Part of a small language model's weights: 9 layers, MLP 2048 tanh GELU.
Each number is 128 + 32 x the weight over its row's rms, rounded and kept within 0 to 255. Layers, rows and columns count from 0. The size above them is the row's rms in percent of the matrix's.

# layer 5 MLP down (transposed), 2048x512, rms 0.041, rows 232-258, columns 0-127
size [103 102  99  98 100  97 106 103 100  98 102  98  95 100 102 100  92 101 101  99 102 100  95 111 106  99 100]
[[149 142 142  68 204 194 154 161 150 141 227 179 117  51 126  99 124 116 125  96 153 153 116 150 112  63 118 100 147 152  39 159 142 179 160 101 123 148 130 132 155 127 160  99 121 154 146  90 133 140 165 119 128 115 116 162 100 141  70 146 100 131 159 132 109 178  63 111 113 113 109 128 174  87 160 137 103 185 106  96 165 203 110 151 152 195 112 199 141 125 110 123  90 123 167  99  93 164 147 164 115 184 105 182  68  89 107 146 117 128 104 141 107 131 168 156 158 149 173 131 135 121 145 140 129  66 109 144]
 [ 93 121  96 116 191 179  86 127 114 118 113 110  75 134 162 170 106 222 111 148 139 125 112 120 129  80 118 110 160 124 120 172 144 102 132  95  91 155 108  83 172 173 120 122 151 120  95 126  51 121 155 136 123  48 138 100 152 124  88 148  98 141 117  93 154  93 153 138  85 131 152 179 158 109 117 115 141 119 176 125 153 124 118 191 179  90 154 117 136 164  88 141 169  82 143 123  91 188 157 151 140  92 148 116  71 155 105 172 134 168 111 148 110 125 110 142  86 103  60 161  91 129 188  98 117 101 144 159]
 [157  89 130 175 129 117 151 134 138 108 166 123 144 131 203 111  50 104 123 132  86 136  75 160 144 133 149 159 158 105 139  92 106 138 119 125 119 103 134 102 123 154 116 111 150 183 125 158 152 169  98 126 111 117 159 163 106 159 144 107 115 160 105 162 193 151 103  52 169  79 184 156 165 205 117 170 118 104 161 128 151 153 137  82 116 140 172 172 121 149 147 110 112  54 151 104 128 121  63 116 112 131 147 129 134 174 123 155 161 115 125 119 125 254 128 134 159 121 104 100  83 157 161 108 117 156 137 124]
 [138  96 159  68 134 161 179  93 112 161  91 179 138 114 115 133 125 117 113 137 146 141 120 175 135 165  92 133 150 167 146 191 124  87 107 220 115  94 110 141 173  78  98 171 141 131 165 133 133 157 103 105 120 141 131 151 151 104  96 148 130 166  73 159 126 116 157 151 158  98  81  73 111 106 134 100 118 118 156 109  67  27 111 164 105 173 137 123 128 127 144 111 175 142 120 138 168  87 139 144 160 132  73 119  81  76 114 140 118  82 170 175  73 131 154 118 234 146 171 147  81 116 159  93 102 128 134  86]
 [103 126 198 163 106  98 119 171  86 151 128  93 133 160  75 142 149 129 132 169 163 117  98  91 159 122  76 146 125 103 147 196 158 132 191 150 142 120 130 126 139 167 146 137 156 127 113  68 132 178  84 117 117 131 128 136 186  86 184 173  63 168 177 122  70  85  87  89 202 179  99  81 152  99  99 142 126 112 139 174 139 146 113 118 142 163  98 137 155  93 107  84 131 125 105 130 153  59 146 138 111 135 144 126 141 140  96 162 134 131 184 104 166 142 140  99 151 113  78 101 128 113 163 160 146 170 117  90]
 [188  80  72 137 191  92  91 112 132 123 124  90 152 128 132 145 148 128 124 139 143 162 103 135 149  70  85 119 124 130 120 152 135  99 142 163  97 106 122 132 168 150 120  48 136 143 172 135 145 171 165 144 156 183  78 107 116 167 142 156 225  71  88 113 154 125 116 135 148 118 126 147 164 128  88 119 119 123 121 107 163 161 121 138 121  84  90 145  89 178 108 142 109 143 115 181  80 184  80 109  99 106 130 168 145 172 168 117  76  79  65  75 136 120 172 150 110 116 141  91 127 164 122 147 128 155 111 116]
 [149 142  89 122  61  97  87  91 119 117 160 147  92 169 121 115  98  50  84 135 157 137 141 137 108 140  70 126 158  91 143 125 114 143 121 155 137  84  90 119  67 131 101  92 163 120  99 119 103 117 106  98 130 171 114 156 170 157 134 133 106 154  83 193 179 113  58 109 165 122 121 148 169  65  90 124 216  56  57 119 104 135 150  72 111 152 144 115 127 113 125 116 118 141 162 107 143 155 158 191 127 208 139 154 163 162  45 121 145 122 149  68 201 121 109 128 118 117 150 141 103 151 162  62 144 176 129 146]
 [147 151 113 119  82  92 125  67 171  35  99 181 172 113 118 136 108 132 150 154 122  81  78 123 138 125 134  99  96  71 101 129 132 115 202 119 129  93 131 122  86 175 134 126 136 164 122 144 144  97 151  80  99  70 112 111 126 182 149 112 120  97 103 157 126 139 122  83 159 126 160 156 113 110 104 152 146 125 133 111 138 132 112 156 132  75 143 181  98 143 127 111 209 119  89 134 171  68 149 175 154 135 147 139 124 125 139 104 156 132 129 136 112 164 112 106  91 101 116 115 114 134  83 142  76 146 162 179]
 [120 160  97 152  86 140 104 111 150 198 130 136 112  78 130 135 145 129 102  93 122 156  81 129 131  93 118 142 159 143  91  75 148 120  93  86  88 159 133  91 108 105 143 109 143 160 129  94 159  92 175 106 110 168 159 145 101 130 122  94  82 127 111 183 146 107 107 133 144 110 171  53  85 138  92 141 132  52 144 189 182 172 116 109  73  93 136  82  92 110 129 136  59  84 103 178 116  90 125 105 164 103 103  33 107 143 161  98 137 157 126 109 140  98  72  79 126 116 140 120 175 120 154 149  74 126  83 132]
 [ 85 153 129 143  95 140 141 126 179 107 139 135 118 105 132 144  74 158 141 124 122 105  96 125 110 149 121 155 141  78  79 154 142 140 144 139 155 139 131 145 164 162  60 131 188 133 140  78 102 139 124 124  86  91 107  95 102 102  71 106 116 132 199  76 140  89  91 118 154 102 201 112 107 146 150 163 184 161  72 125 124 127 117  83  99 173  77 168 124 179  55  95  86 151 154 140 194 129 202 115  73 134 147 155 126 139  96 132 154 119 158  96 151  92 126 121 110  77 166 107 125 123 131 120 119 170 165  93]
 [ 87 161 129 106 141 202 157 113 163  67 102 103 130 112 103 111 139 117 131 135 162 102 184 104 197 104 156 147 137 148 171 103 120 168 135  95 127 144 157  88 135 124 156 125 116 227 108 102 113 162 117 166  87 173  96 139 154 184  77 178  91 164 148 130 107 162 122 122 104 129 115 187 115 124  78 148 149 183 128 130  96 121 120  98 100 116 167 161 103 138  88 143 145 130 174  86 125 148  83 113 102 158 137 111 147 102 141 140 146  94 207 167 163 119 129 163 122 186 109  99 115 119  69 181  93 133  85 129]
 [153 120 133  99 160 122 108 169 183 111 130 127  85  72  86 119  83 115  49 130 110 149 141 111 165 128 145 141 107 181 127  99 165 182 117 131 158 108 168 119 111  83 166 186 120 150 118 159 139 106 170 143 152 163 134 136  83 123 127 125 155 138 129  86 156 165 109 114  58 110 141 115 154 104 176 195  96 164  78 104  86 170 104 106 139 117 111 194  74  97 158 109 110  49 178 188  79 167 114 191 190 142 123  86 113 126 147 100 153 174 132  91  94 161 129 177 144  96  96 115 132 115  99 101  83 105 106 156]
 [168 191 136 113 148 163 145 117  82 119  96 129 126  53 194  88 100  84 108 128 150 121 164 163 109 110 151 178 135 106 106  68 110 125  47 159 128 107 148 121 133 109  88 151 168 114 127  97 107 127  90 149 184  98 199 109 116 142 106 134 180 129 166 116 152 108 109 147 140  94 127 162  74 133 122 120 137 124 116 100  98 161  90 138 127 169 142 117 131 146  54  52 133 141 162 159 181 137 130  95 137 147  95 127 174 150 111  89  79 176 148 111  81 206 122 131 108 132 196 145 147  84 165 126 173 183  97 140]
 [180 210 154 135 135 115 148 151  89 151 170  77 150 136 155 154 132 108  93 114 152 115 120  92 114 149 142 153 194  95 139 148 111 184 135 154 146 133  80 126 129 108 172 152 143  83 122  94 173 158 139 103 112 167 193 159 127 109 144  84 130 130 122 140 148 141 157  58 111 131 150 142 125 143  89 128 160  77 160 161 165 139 113  84 126  62 108  83  65 144 142 162 125 149 153 129 136  46 120 150  73 121  81 154 114 128 188  90 122 128 101 118 148 134 110  87 115 123 142  94 109 137 134 124 148 120 107 101]
 [114  75 149 136  92 165 116 130 150  93 126 194 121 127 149  91  93 117 105  83 132 126 121 117 117 135  98 180 130  85 197 125  62 147 141 110 142 179 121 169 125 169  52 137 102 147  80 144 136 181 132 120  95 150 122 143 129 164 185 101  96 119 147 117 156 176  55  94 116 114 109 120 103  74 139  98 156 128 143 133 109 156  92 105  87 108 102 121 149  91 122 140 155 138 176 108 129 151  90 100 156 147  76  97 136 124 172  94 156  94 126 107 155  93 153 127 127 162 164 125 185 134 107 123 107 151 148 142]
 [ 74 134 145 132 131 140 144 101 118 111 174 118 148 121 156 135 103 136 139 105  98 172 128 136  97  74  92 113 151 150 147 123  89 163 155 107 141  97  92 147  67  70 105 129 138  78  70 163  98 106 166 155 116 189 126 150 157  69 107 131  89 127 162 146 151 161  60  86 112 186 149 115 127 144  58 153 133 142 100 112 115 189 182 187 183 128 136 105 173 124 133  56 143 132 123 107 120 175 159 161 156  59 147 182 128 118 118 130 125 109 123 137  89 101 134  54 101 109 126 153 105  84 125 142  77  90 193 125]
 [163 194 143 124 137 140  85 146  63  90  74 121 193 159  86 163 160 127 192 156 138 147 124 148 161 106 167 143 135 159 150 141 149 140 127 130 135 159  95 177 155 131  97 158 104 134 136 142 148 148 117 179 110 118 143  98 170 155 159 130 149 130 115 136 128 161 121  64 140 148 132 171 105 110 187 156 146  55 115 158 113 100 219  81 138 112 120  85 117 175 123  93  80 183 145 180 147 105 124  95 143 137  59 145 157 154 173 140 134 135  99 157  71  22  88 104 199 120 167 156 126  94 115 137 188  76 123  97]
 [126 138 138 138  97 129 136 179  28 118 171  92  87 128 106 133 155 184  87 159  98  58 141 143 136 118 132 120 184  91 152 133 115  91  94 137 122 147 102 177 180  99 129 141 137 132 182 182 132 165  82  78 154 121 110 116 153 154 104 122 135 108 129  97 190  81 142 109 125  93 101 112 149 127 137 110 130 142 126 144 139 144 139 191  77 109 149 136 180 150 118 181 154 133 134 123 129 175 102 115 126 107 183 173 174 134  78 154 200 112  93 110  97 165 116  97 104 194 131  84 149 137 134 142 102 133 202 187]
 [ 95 155 121 161  71 180 128 122 171 153 130 157 142 145  95 164  90 187  79 161 113 124 129 140 102 143 127 150 133 165 117 122 124 153  95 149 105 168 127 159 104  82 102 163  86  90 130 117 133  94  73 150  95 165 136 111 130 133 123 136  59 200 151 181 108  94 142 122 158 177 142 155 168 165 145 138 139 156 120 174 135 103 125  52 102 142 141 138 139 145 129 167 105 163 107 117 145 141  69 127 124 163 160 163 124 148 104 124  76 108 100 113 131 109  62 138  87  88 181 110 186 111  81  89 103 204 138 135]
 [124 131 108 144 124 210 150 148 206 141 126 155 150 138 119  93 144 117 164  93 121 110 120 157 116 113 147  94 119 131 157 151 123 116 119 120  62 138 119 136 133 103 100 141 122 145 151 190  97 110 157 105 138 128  77 149 145  75 136 174 144 143 139 110  80 116 151 142 128 127 148 119 197 129 127 146 145 152 110 170 139 159 130 154 188 156 186 155 163 132 133 171 154 144  86 130 137 162 103  84 120  95 175  99  96 120 140 110  95 163 161 154 152 119 121  99 164 121 127 147 127  79 132 105 190  93 102 155]
 [110  92 128 128 102 146 117 130 138 136 180 105 133 155 181 147 132 180 165 162 159  84 142 159 157 120 125  86  87 192 118 135 100 185 129 115 101 125 153 141 122 124 182 137 141 174 130  98 139 122 107 162 160 142 132 128  86 140 131 127 158 159 110  90 146 153 149 111  85  88 147 154 155  95 136 113 106 134 191 102 139 207 109 163 128 195 105 144 145 118 155 147 144 148 152 185 128 117 133  96 118  97 117 150 183 134 141 154 127 134 100 136 176 211 144 142 175  91 231  93 113  68 151 132 165 171  54  82]
 [108 138 191 135 107 146 147 120 139  99 188 145 139 135 160 143 141 145 115 150  81 126 152 118 163 127 155 138 112 214 117 116 113 149 139 132 134 109 148 189 108 130 151 170 153 167 158 127 105 181 154 106  82 134 134 134 170 136  93 133 158 120  80  75 187 134 166 145  93 138 190 106 135 111 135 135 197 116 141 130  78 111 138 123 121 188 111 140 137 178  92 164 150 106 195 149 125 121 155 129 105 131 225 133 118 101 143  67 127 164 128 144 146 163  91 134 159 153 142 170  90 107  85 118 137  92 166 126]
 [150 162 164 137 122 150 164 122 121 123 108 158 145 119 122 133 126 148 119 110 137 120  76 146 151  45  91 110 138 147 203  84 136 117  97 107 146 101  87 119 173  63 124 159 131 131 161  90 112 126  87 109  84 139 106 134  74 162 157  69 172  76 199 165 110 159 134 131 125 167 133 194  65 101 115 136 101 179 124 102 134 143  92 107  89 136 177 147 162 125 162  92 178 156 116  61 128  86 184 116  95 127 128 180 127 164 134 130 116 115  87 159 136  94 125 155 128 123  44 133 147 113 106 139  78 140 113  95]
 [151 134 113  86 106 137 168  94 100 141 145 116 119 165 199  98 160  64 116 133 110 137 114 136 167  78 141 148 115 119 139  96 125 132 186 157 148 153  99 111 128 101  83 129 135 172 124 153 156 149 153 150 143 162 200 153  96 116 144 147 173 105  97 130 118  89 125 126 151 102 148 119 186 165 148 137 120 147 127  97  95 145 156 102  77 156 168 238 134 130 127 188 134 142  67  77 151  79 138 110  83 117 108 139 102 118 136 118  86  96 109 131 102 151 109 143 126 145 145  80 177 179 180 127 145  88 171 177]
 [178 150 188 125 172 139 158  63 158 143  93 116 131  81 159 136 211 168  70  97  75 151 140 114 158 117 120  77  97 115 202 153 143 154 126 154 139 134 114 162 143 118 152 126 129 127 116 146 117  67 193 169 118  56  84 111 161 143  87 196 158 162 167  94 154 146  87 164 139 113 125 159 159 156  90 144 156 146 130 157 195 120 100 150 121 170 132 133  53 121 150 146 124 151 184 137 166 133  95 114 117  65 142 138 116 141 193 147 163 119  85 113 124 107 162 124 125 118  73 168 121  82 130 126 106  89 185 147]
 [112 126 128 150 100  91 162  93 147 152 104 115 117 131 160 142  35 128  93 122 128 106 134 140  74 180 132 157 153 108 139 159 124 144 141  67 179 121 152 131 118 159 140  74 172 155  96 184 145 135  75 131 122 148  38 145 205  99 137 134 111 152 146 124  84 105 130 134 101 115  97 109 161  90 163 148 148 102 153 119 128 127 136 118 154 173 131 121 112 156 147  90  78 136 116 107  94 140 124  82 164 212 108 151  95 159 136 126  60 128 123 102 134  73 120  90 157 174 115  96 183 114 167 130 124 129 120 140]
 [142  81 152 149 153 190 156 121 120  98 180 150 193 202 114 128 137 182  98 110  96 113 128 163 139 131 114 145 152 107  88 118 106 135 147  93 147 126 130 131 174  63 104 129 154 103 136 184  48 100  92  58 116 150 134 137 112 150 145 144  59 177 136 155 119  89 113  88 185 159 110 103 133 102 134 147  88  72 166 126 169 165  96 113 144 140  97 117 174 108 111 103 114 156 141  80 119 147 158 129 149 156  90 134  99 117 131 166  85 119  96 144  69 124 116 129 140 132 113 131 119 139  88 156 153 184 126  95]]
# layer 5 MLP up, 2048x512, rms 0.041, rows 233-259, columns 0-127
size [102 101  98  96  98 101  95  95  96 101  95  98 101  95  98  91 103 100 101  93 104  96 126 102  99  95 101]
[[109 125 161 182  97  94 161 192 112  97  46 130 154 108  63 130 129  94 123 162  79  92 125 129 116 116 129 107 122 185 103 139 124 106 119 125 170 109 141 136  99 199 150 196 124 114  57  84 133 158 135  91  85 168  93 135 138 115 114  86 169  96 112 132 135 120 140 108 117 118 125 159  76 120 183 178 145 143 115 128  94 144 122 175 129 130  96  86 255 102 137 126 147 154  98 102 152  92  73  97 135 153 141  76 165 126 121  78 100 136 160 152 192 119 144  98 139 115  80 114  89 145 124  42 132 141 103 181]
 [112 129 106 158 138  96 172 108 122 187  97 148  81 110 158  99 155 124 158 133 100 117 182 150  98 175 105 158 245  96 176 128 168 117  89 148 110 126 127 171 135 114 155 166 130 125 124 127  82  78  85 110 188 139 112 114 126 119 125 114 116 119 156 147 118 191 141  95  82 113  58 110 161 118 134 128 139 153 190 187  87 126 141 169 120 202 179  91 131  84 129 148  91 163 109 143 151 127 138 145 119 144 128 133 118  97 133 106  62  64 157  97 159 136  96  97 104 107  92 153 162 150 148 160  99 132 120 123]
 [112  91 122 145 143  70 176 187 148 148 186 153 127 146 129 144 113 141 112 152 126 153 149  96 123 191 129  95 135  78 114 156 179  94 147 149  67 114  61 109 139 137 110  87 119 168 125 141 151 152 128 140 121  97 151 115 140  89  48  98 124 160  92 124 132 121 120 112 177 141 143 163 104 142 150  93 171  75  84 150 127  80  55 181  48 167 194  85 154 112 112 129 149 197 153  24 143 134 126 146 142 176 108 172 183 156 158 105  93 146 122 154  49  85 119 156 144 115 118 102  72 177 111 159 143 143 138 123]
 [130 139 107  81 163 114 120 139 110 137 111 124  82 123 161 104  94 138  63 123 125 109 103 195  96 122 152 120 130  99 141 113 171 188  48 144  77 129  58 175 107 139 126 127 173 154 150 177 189 103  77 115  66 149 104  98 128 139 108 120 170  92 105 137 162 122 169  96  96  95 129 118 131 148 136 110  92 119 102  97 129  69 152  97  86  72 145  91 176 151 151 158 130 163 119 105  69 129 101 104 106  91  62 101  73  93 122 118 164 133  84 181 124 168  96  87  62 136 175 172  73 158 158 133  98 112 148 184]
 [123 133 156 152 147 120 147 186 147 157  98 146 121  81 160  97 156 121 128 200 146 144 104 124 168 176 152 148 119 143 165 155 160  74 128 175 158 119 115 122 169  50 112 153  64 185 147 107 135 119 110  66 141 133 144 154 168 128 156  95  79 130 130 170 102 139  71 147 105 122 110 105 133 135 130 183 125 106  98 163  80 134  75 140 129 150  79 122  95 117 139 147 132  88 123 125 149 118 127 161 144 113  66 143 115 104 163 190 133 113 175 133 126 133  59 162  84 163 127 182 151 102 183 131 151 108 133 132]
 [153 113 130  93 123 157 145 135  87 127 122 112  91  77 147 162 135 182 123 160 151 165 133 112 120 153 128 117 134  83 133 147 116 104 116 123 109  74 174 162 145  81 154 149  99 163 137 161 206 154 111 144 155 125 114 148 145  76 124 112 186  80 189 160 105 135 157 105  95 109 145 119 123 110 171 178 150  58  76 122 154 115 152 109 134 122 129 115 117 112 125 148 143 154 122 192  71 165 113 185 156 153 160 120 103 104 156 130  78 154 124 150 143 145  86 115 148 155 114 166  96 119 121 115  76 106  69  64]
 [160 110 141 100 102 117 182  96 198 157 128  90 147 147 194 167 158 100 132 100 133 119 107 182 125 167 199  87 122 169 119 125 127 125 176 133 116 113 105  86  91 165 173 104 121 165  96 156 128 142 143 133 132 108  63 126  71 106 108 159 192  65  99 118 109  76 128 117 166 127 127 169 146 152  75 115 117 105 135  88 180 133 128  74 174 144 124 134 148 156 107 106 121 145 184 150 152 151  91 124 139 117 152 128 171 168  97 111  65 106 107 155 175 127 150 201 101  93 129 153  75 137  99 127 102 111 128  80]
 [ 56 142 206 116  88 101 110 142 122 134  91 126 150  99 131 132 125 124 165 107 112  91 134 125 215  93 136 165  34 137 133  83 110  71 123 141 169  97 154 133 169  90 107  90 135  60 115 152 179  86 155 108 135  67 181 154 155 152 114 162 134 144 104  92 106 163  66 117  59 158  46 171 165 154  87  71 149 132  94  88 147 135  65 134 127 151 163 172 114 118 137 159 154  72 149  99 149 127 114 143 111 114 157 122 132 123 103 140 189 157 137  99 110  86 103 120 115 204 149 184  86 136  92 117 162 116 122 107]
 [122 129 190 128  98 147 170 201  92  89 116 157 109 146 100 174 176 109  94  83 131 121 150 127  84  91 118  98 110 154 113  62 153 143 106  97 103 123 136 124 193 160 120 182 166 141 135 117 138 151 161 140 137 106 105 169  88  76 184 154 121 106  97 167 131 106 142 165  73 216 112 138 161  92 112 126  99 136 141 142 123 144 145 187 134  82 133 132 129 130 159 143 123 138 112 128 115 135 111 188 125 123 147 103 149 126  76 121  76  98 124 139  82 131 182 108 118 109 120  96  89 176  91 142  65 145  68 193]
 [ 71 139 157 103 119 110 155 138 132 114 108 175  86 132 107 106  88 184 133 116 158 102 121 147  91  61  66 135  98 157 132 119 128 135  74  65 144  27 150 180 135 122 103 149  95 134  73  89 135 138  49 146 147 179 154 153  88 198 191 117  95 157 129 150 103 119 122 163 130 121 162 145 114 205 153  73 123 109 121  95 142  76 138 110  95 116 106 156  82 177  72 155 127  80 142 113 152  50  47 129 117 103 161  64 146 132 168 120 147 129 107 115 130 178 118 129 165 139 148 100 104  53  87 115  87 116 152 164]
 [ 88  84 130 187 173 145 155 105 130 116 120 151 123 124 113 126 128 148 201 131  94 127 139 137 167 154 132 139 160 172 143 133 140 106 177 102 133 107  93 173 130 185 143 116 113 138 111 162  74 170  91 156  93 209 110  95 189 146 143 105 119 140  90 129  96 133 120 150  97 104 108  61 115 110 191 133 140  51 104  91 166  54 180 153 126 119  97 113 194 124 160 132 172 175  61 161 123 120 128 141  84 121 118 151 111 126  69  94 100 150 132 151 147 111 142 103 134 132 165 105 108 183  97 135 165  88 114 133]
 [103 161  85 140 102 101 165  69 128 137 152  61 143 141 121 171 183 138 102 108 121  97 170 124 176 115 114  68 120 143 179 106 138 122 117  64  91 120 144 148 155 167 148 150 132  67 135  97  82 103  81  88 124 191  89 141 100  76 192  96 117 110 182 168  95 150  76 142 101 114  74 140 131  84 106 129 135 147  99 127  81 102 124 125  91 117 171  88 138 153 123 131 132 105 168 109 114 156  77 110  99 128 107  77 114 133 108 198 150 118 123  57 173 122 137 170  69 165  89 126 121 119 112  79 155 162 151 105]
 [136 117  59 166 163 134 164  80 150  85 166 130 153 167 135 143 136 136 183 100 113 234 154 140 114 161 115 144 138 131 172 176 127 120 125  70 103 142 165 116 152 158  72 119 127 149 157  78  87  78 114 146 164  81 142 163 158 135 145 127 157 107 146 106 165  61 117 105  95 139 132 149 129  41 123 118  92 167  69 155 110 126 171 173 131 152 132 134 120  73 147 127 119  99 161 106 141 160 210 103 181  92 131 132 191 100 116 119 137  80  47  57 151 155  59 161 169 126 141 129 151  77 156 125 122 142 166 146]
 [150 137  65 140 171  91 129 144 144 140 120 107 162 105 119 125 153 169 123 105 182 151 161 163 122  77 103  69 166 128  74  84 147 102  75 177 129 142  62 109 115 104 130 149 107 141 123 119 127 123 129 161 122 165 137 108 172 156 114 130 135 129 121 134  85 168 129 124 122 165 165 111 188 157 140 127 125 142 101 135 158  63  98 113 147  54 126 140  87 136 102 127  94 130 106 121 117 151  96 128 111 127 132 139 151  73 113 130 110 106 122 158 152 127 141  39  46 115  77 129 118 174 123 123 165 141 107 141]
 [ 79 129 118 163 119 139 131 113  87 169 157 125 117 158 113  91 146 177 121 134 111 142 116 150 142 143 115 141 140 103 119 135 156 149 169 132 110 108 149  76  91  96 155 141 117  71 132  94 149  63 139 143 141 161 110 167  83 151 108  75 158 117  86 143 128 118 137  77 124 115 124  98 194 180  96  99 124 108 149 165 111  87 141 105 154 102 181 107 131 119  54  92 141  96  80 139 166 108 156 143 161 114 118 120 107 114 171 179 163 133  95  94 155 154 160 182 179 100 161 116 152 152 135 110 180 186 142 177]
 [171  86 108 110  98 132 111 178 110  99 106 155 100 179  85  97  85 161 121 113 153 101 168 155 139 139 128 181 125  81  90 134 137 182 116 149 136 124 112 105 131 121 131 144 167 134  90 152 133 150 171 142 111 114 137 205 124 136 100 126 127 100 133 130 159 108 130 191  95  85 143 164 167 108 122 116  59 162  60 138 123 107  86 155 125 129 170 143 102 137 142 141 110 109  96 133 114 171 106 109 160 104 180 127 113  97 128 154 107  74 127 147 117 158 175 126 116 152 115 149  87 157 154  54 158 154 146 140]
 [116 123 126 114 123 101 165  77 135 129 145  93 195 140 130 112 134 158 196 176 193 110 136 190 101 162 119 140 182  59 137 111 131 110 131 160 100 137 160 195 127 112 118 167  85 127 184 156 183  99 111 172 200 175 169  84  91 184 106 107 108 151 150 127 105 160 162 162 126 131 109 144  62 109 137 103 157 119 126 141 117  83 118 145  93 116 115  66 125 128 177  93  89  99 118 126  88  94 159  98  82 183 111 153 122 196 103 114  96 104 120 146 127 113 133  98 140  66 106 121 146 159 124 149 180 161  68 130]
 [133 119 130 145 130 148 167 133 174 138 137 113  88 130 104 144 102 118  93 139 102 114 106 138 156 148 150 109 130 162  91 125 100 108 149 132 105 181 137 104 115  85 182 122 160 201 155  84 162 105 155 110 165 152 155 124  60 166 144 121 160 111 101 114 148 159 128 173 180 133 167 163 123 127 121 106 102 106 120 149 106 124 187 151 110 143 135 157 127 132  89 154 128 113 184  77 135 119  94  98 101  95 134 212 108  97 133 135 136  71  57 105 139 148 106 147 109 139  92 120 132 145 142 107  93  79 140 175]
 [ 85 153 166  73  44 127 120  86 126 158  76 137 143 128  87 146  94  84 110 169 127 126 128  73  81  71 106 150 133 138 112 111  65 124 147 184 127 157 114 116 153 127  62 120 122 120 171 123 138 145 127 151 107 137 132 151 126 128 117 127  97 128 127 122 147 114 126 135  96 138 143  91 144 195 135 118  41 170  89 130  97  91 113 112 122  95 110 124 135 137 154 162 101  92 101 137  79  87 150 133 106  93 116 110 105 153 118 104  97  94 140 121 133 107 150 157 149 153 132 129 166 123 119 106 120 190 158  60]
 [168  99  95 191 150 120 155 116 105 125 188  97 105 159  62 160 140 155 171  86  68 168 122 207  98  96  36 118 127 140 116 138 140 106  88 178 128 104  77  56  58  80 143 166 142 160  97  93 139 116 188  94 115 139  92 143 101 104  92 100 115 134  68 124 170 121 147 115 103 130 142 152  74 138 121 131 115 126 117  76 157 136 107 137 147  87 150 135 167 111 175 159 157 111 146 121  97 131  93 114 146 202 141 107 171 133 119 189 162 152 124 125  88 115 135 153 165 116 115 109 143 126  99 100 191 179 103  87]
 [ 87 101 140 120  97 206 174 155  72  99 198 142 151 126 136 129 104 115 154 183  90 187 127 174 171  72 151 101 156 164 168 139 102 120 176  97 145 153 135 128 112 182 155 112 127 137 180 101  80 148 121 176 152 169 169 126  93 119 129  91 161 133  72 134 120 211 151  86  74 164  73 144 122 125 105 140 139 124 173 133 157 164 146 185 104 159 143 116 122 144  79 150 169 134 148 154 124 170 152 140 143 115 119 116  79 137 116 121  79 142 136 133  78 122  87 140 150 100 105 125 158  96  97 173 139 119 123 172]
 [136 148 122  74  76 103 101 131 186 118 107 100 117 107 117 119 154 126 104 171 166 173 136 133 119 137 165 134 120 119 114 113 114 180 144 136 114 145 106 149 138  95 170  82  44 104 123 175 152  89 134 179 149 205 107 156 152 121 158 147 144 126  81  90  99 112 108 191 168 100 103 107 138 140 132 166 141 176 208 116 100 123  88 213 166 126 132  88 132 138 177 109  90 130 155 147 127 124  96 152 126 158 111 142 138 115  85 132 170 126 138 114 130 148 141 141 151 130 180 158 101 140 169 144 135 115 136  62]
 [118 184 183 204 124 150 194 138 108 206 188 114 210 141 158 129 135 158 132 117 122  99 154 216 101  82 110  89 105  90 145  85 130 148  86 144 118 160  90 123 161  87  96 165 191 120  88 120 165 140 100 156 104 148 134  82 164 158 171 143 172 105 132 155  64 119 198 150 157  70 101 155  92 129 152 131 140 112 139 125  91 161 121 108 122 144 167 138 139 174  53 139  96 116 142 134 120 127 152  66 113 110 157 166 153 119 132 130 102 101 149 126 188 172  92 126 150 120 143 148 143 173 135  67 156  86 136 141]
 [ 78 127 107 149 104 146 112 163 102 149 105 138  69 138 127 169 164 130 161 155 132 133 116 128 164 140 100  99 168 204 101 170 171 168  84 116  99  86 144 129 106  87 123 145 103 168 125 132 172 116 127 119  72 129 123 171 121 110  85 139  91 228 115 168 151  95 153 143 123 109 116 140 144  66 126 143  92  85  79 138  73 154  97 135  45 148  89 100 163  84 111 143 124 129 142  81 103 138 169  76 160 164 100 209 163 150  78 123 112 128 132 138  86  80 157 123  69 113 104 123 175 112 133 122 164 185  87 140]
 [145 158 162 118 145 126 155 150 104 119 137 139  85 127 131 150 148 129  87 164 152 133 115  87 194 139  96  70 101 128 136 141 136 154  61 110 158 142 120 161 128  88 118 167 144 123 142  89 109 119 158 123 131  86 182 108 109 128 124 167  38  91 120  91 140 124 167 183 138 143 173 114  82 102 198 163 190 202 139 188  84 166 131 192 112  86 147 133  91  92  99 131 147 138 152 149 156 154 192 167 140  72 135 117 148 125 162 127 160 121 106 192 136 147  82 103 121  91 137 162 141 177 129 124 110 108 141 107]
 [149  71 107  96  86  80 168 140  81 144  91 121 136  91 138  95 180 117 169 153 124  57  90 130 134 146 150 102  61  79 125 114 137 195  85 139  87 123 157 111 119 116 142 118  51 153 168 104 193 167 128 154 103 188 137 177 136 125 165  98 156  94  90  89 120 112 155 100  60  95 147  85  99 144 116 117  91 160  97 101 142 171 153 161 145  91 205 171  95 100 194 135 170  98 125  89 142 113 129  68 130 139 154  99 187 129  64  81 101  90 165  88  91 148 150  94 120 142 130  71  68 106  96  81 118  97  83 126]
 [133 107 111  94 154 112 130 145 147 134 132 131 129 128 139 108 131 149 166 151 160 106 137 129 148 138 171 169  98 124 123  94  98 104  63 102 129 114 137 141 147 164 136 113 125 172 215 162  74  34 141 182  96 196 113 186 104 137 151 158 136 167 131 114  83 101  52  92 138  86  84 112 145 103 176 129 140 159 139 110 112 106 166 117 165  98 189  68 114 145 101 121 148 105 120  72  84 159 120  87 103  86  47 140 126 139 116  89  50 100 101 100 126 103 146  87 122  73  84 208 113 133 114  82 148 135 107 122]]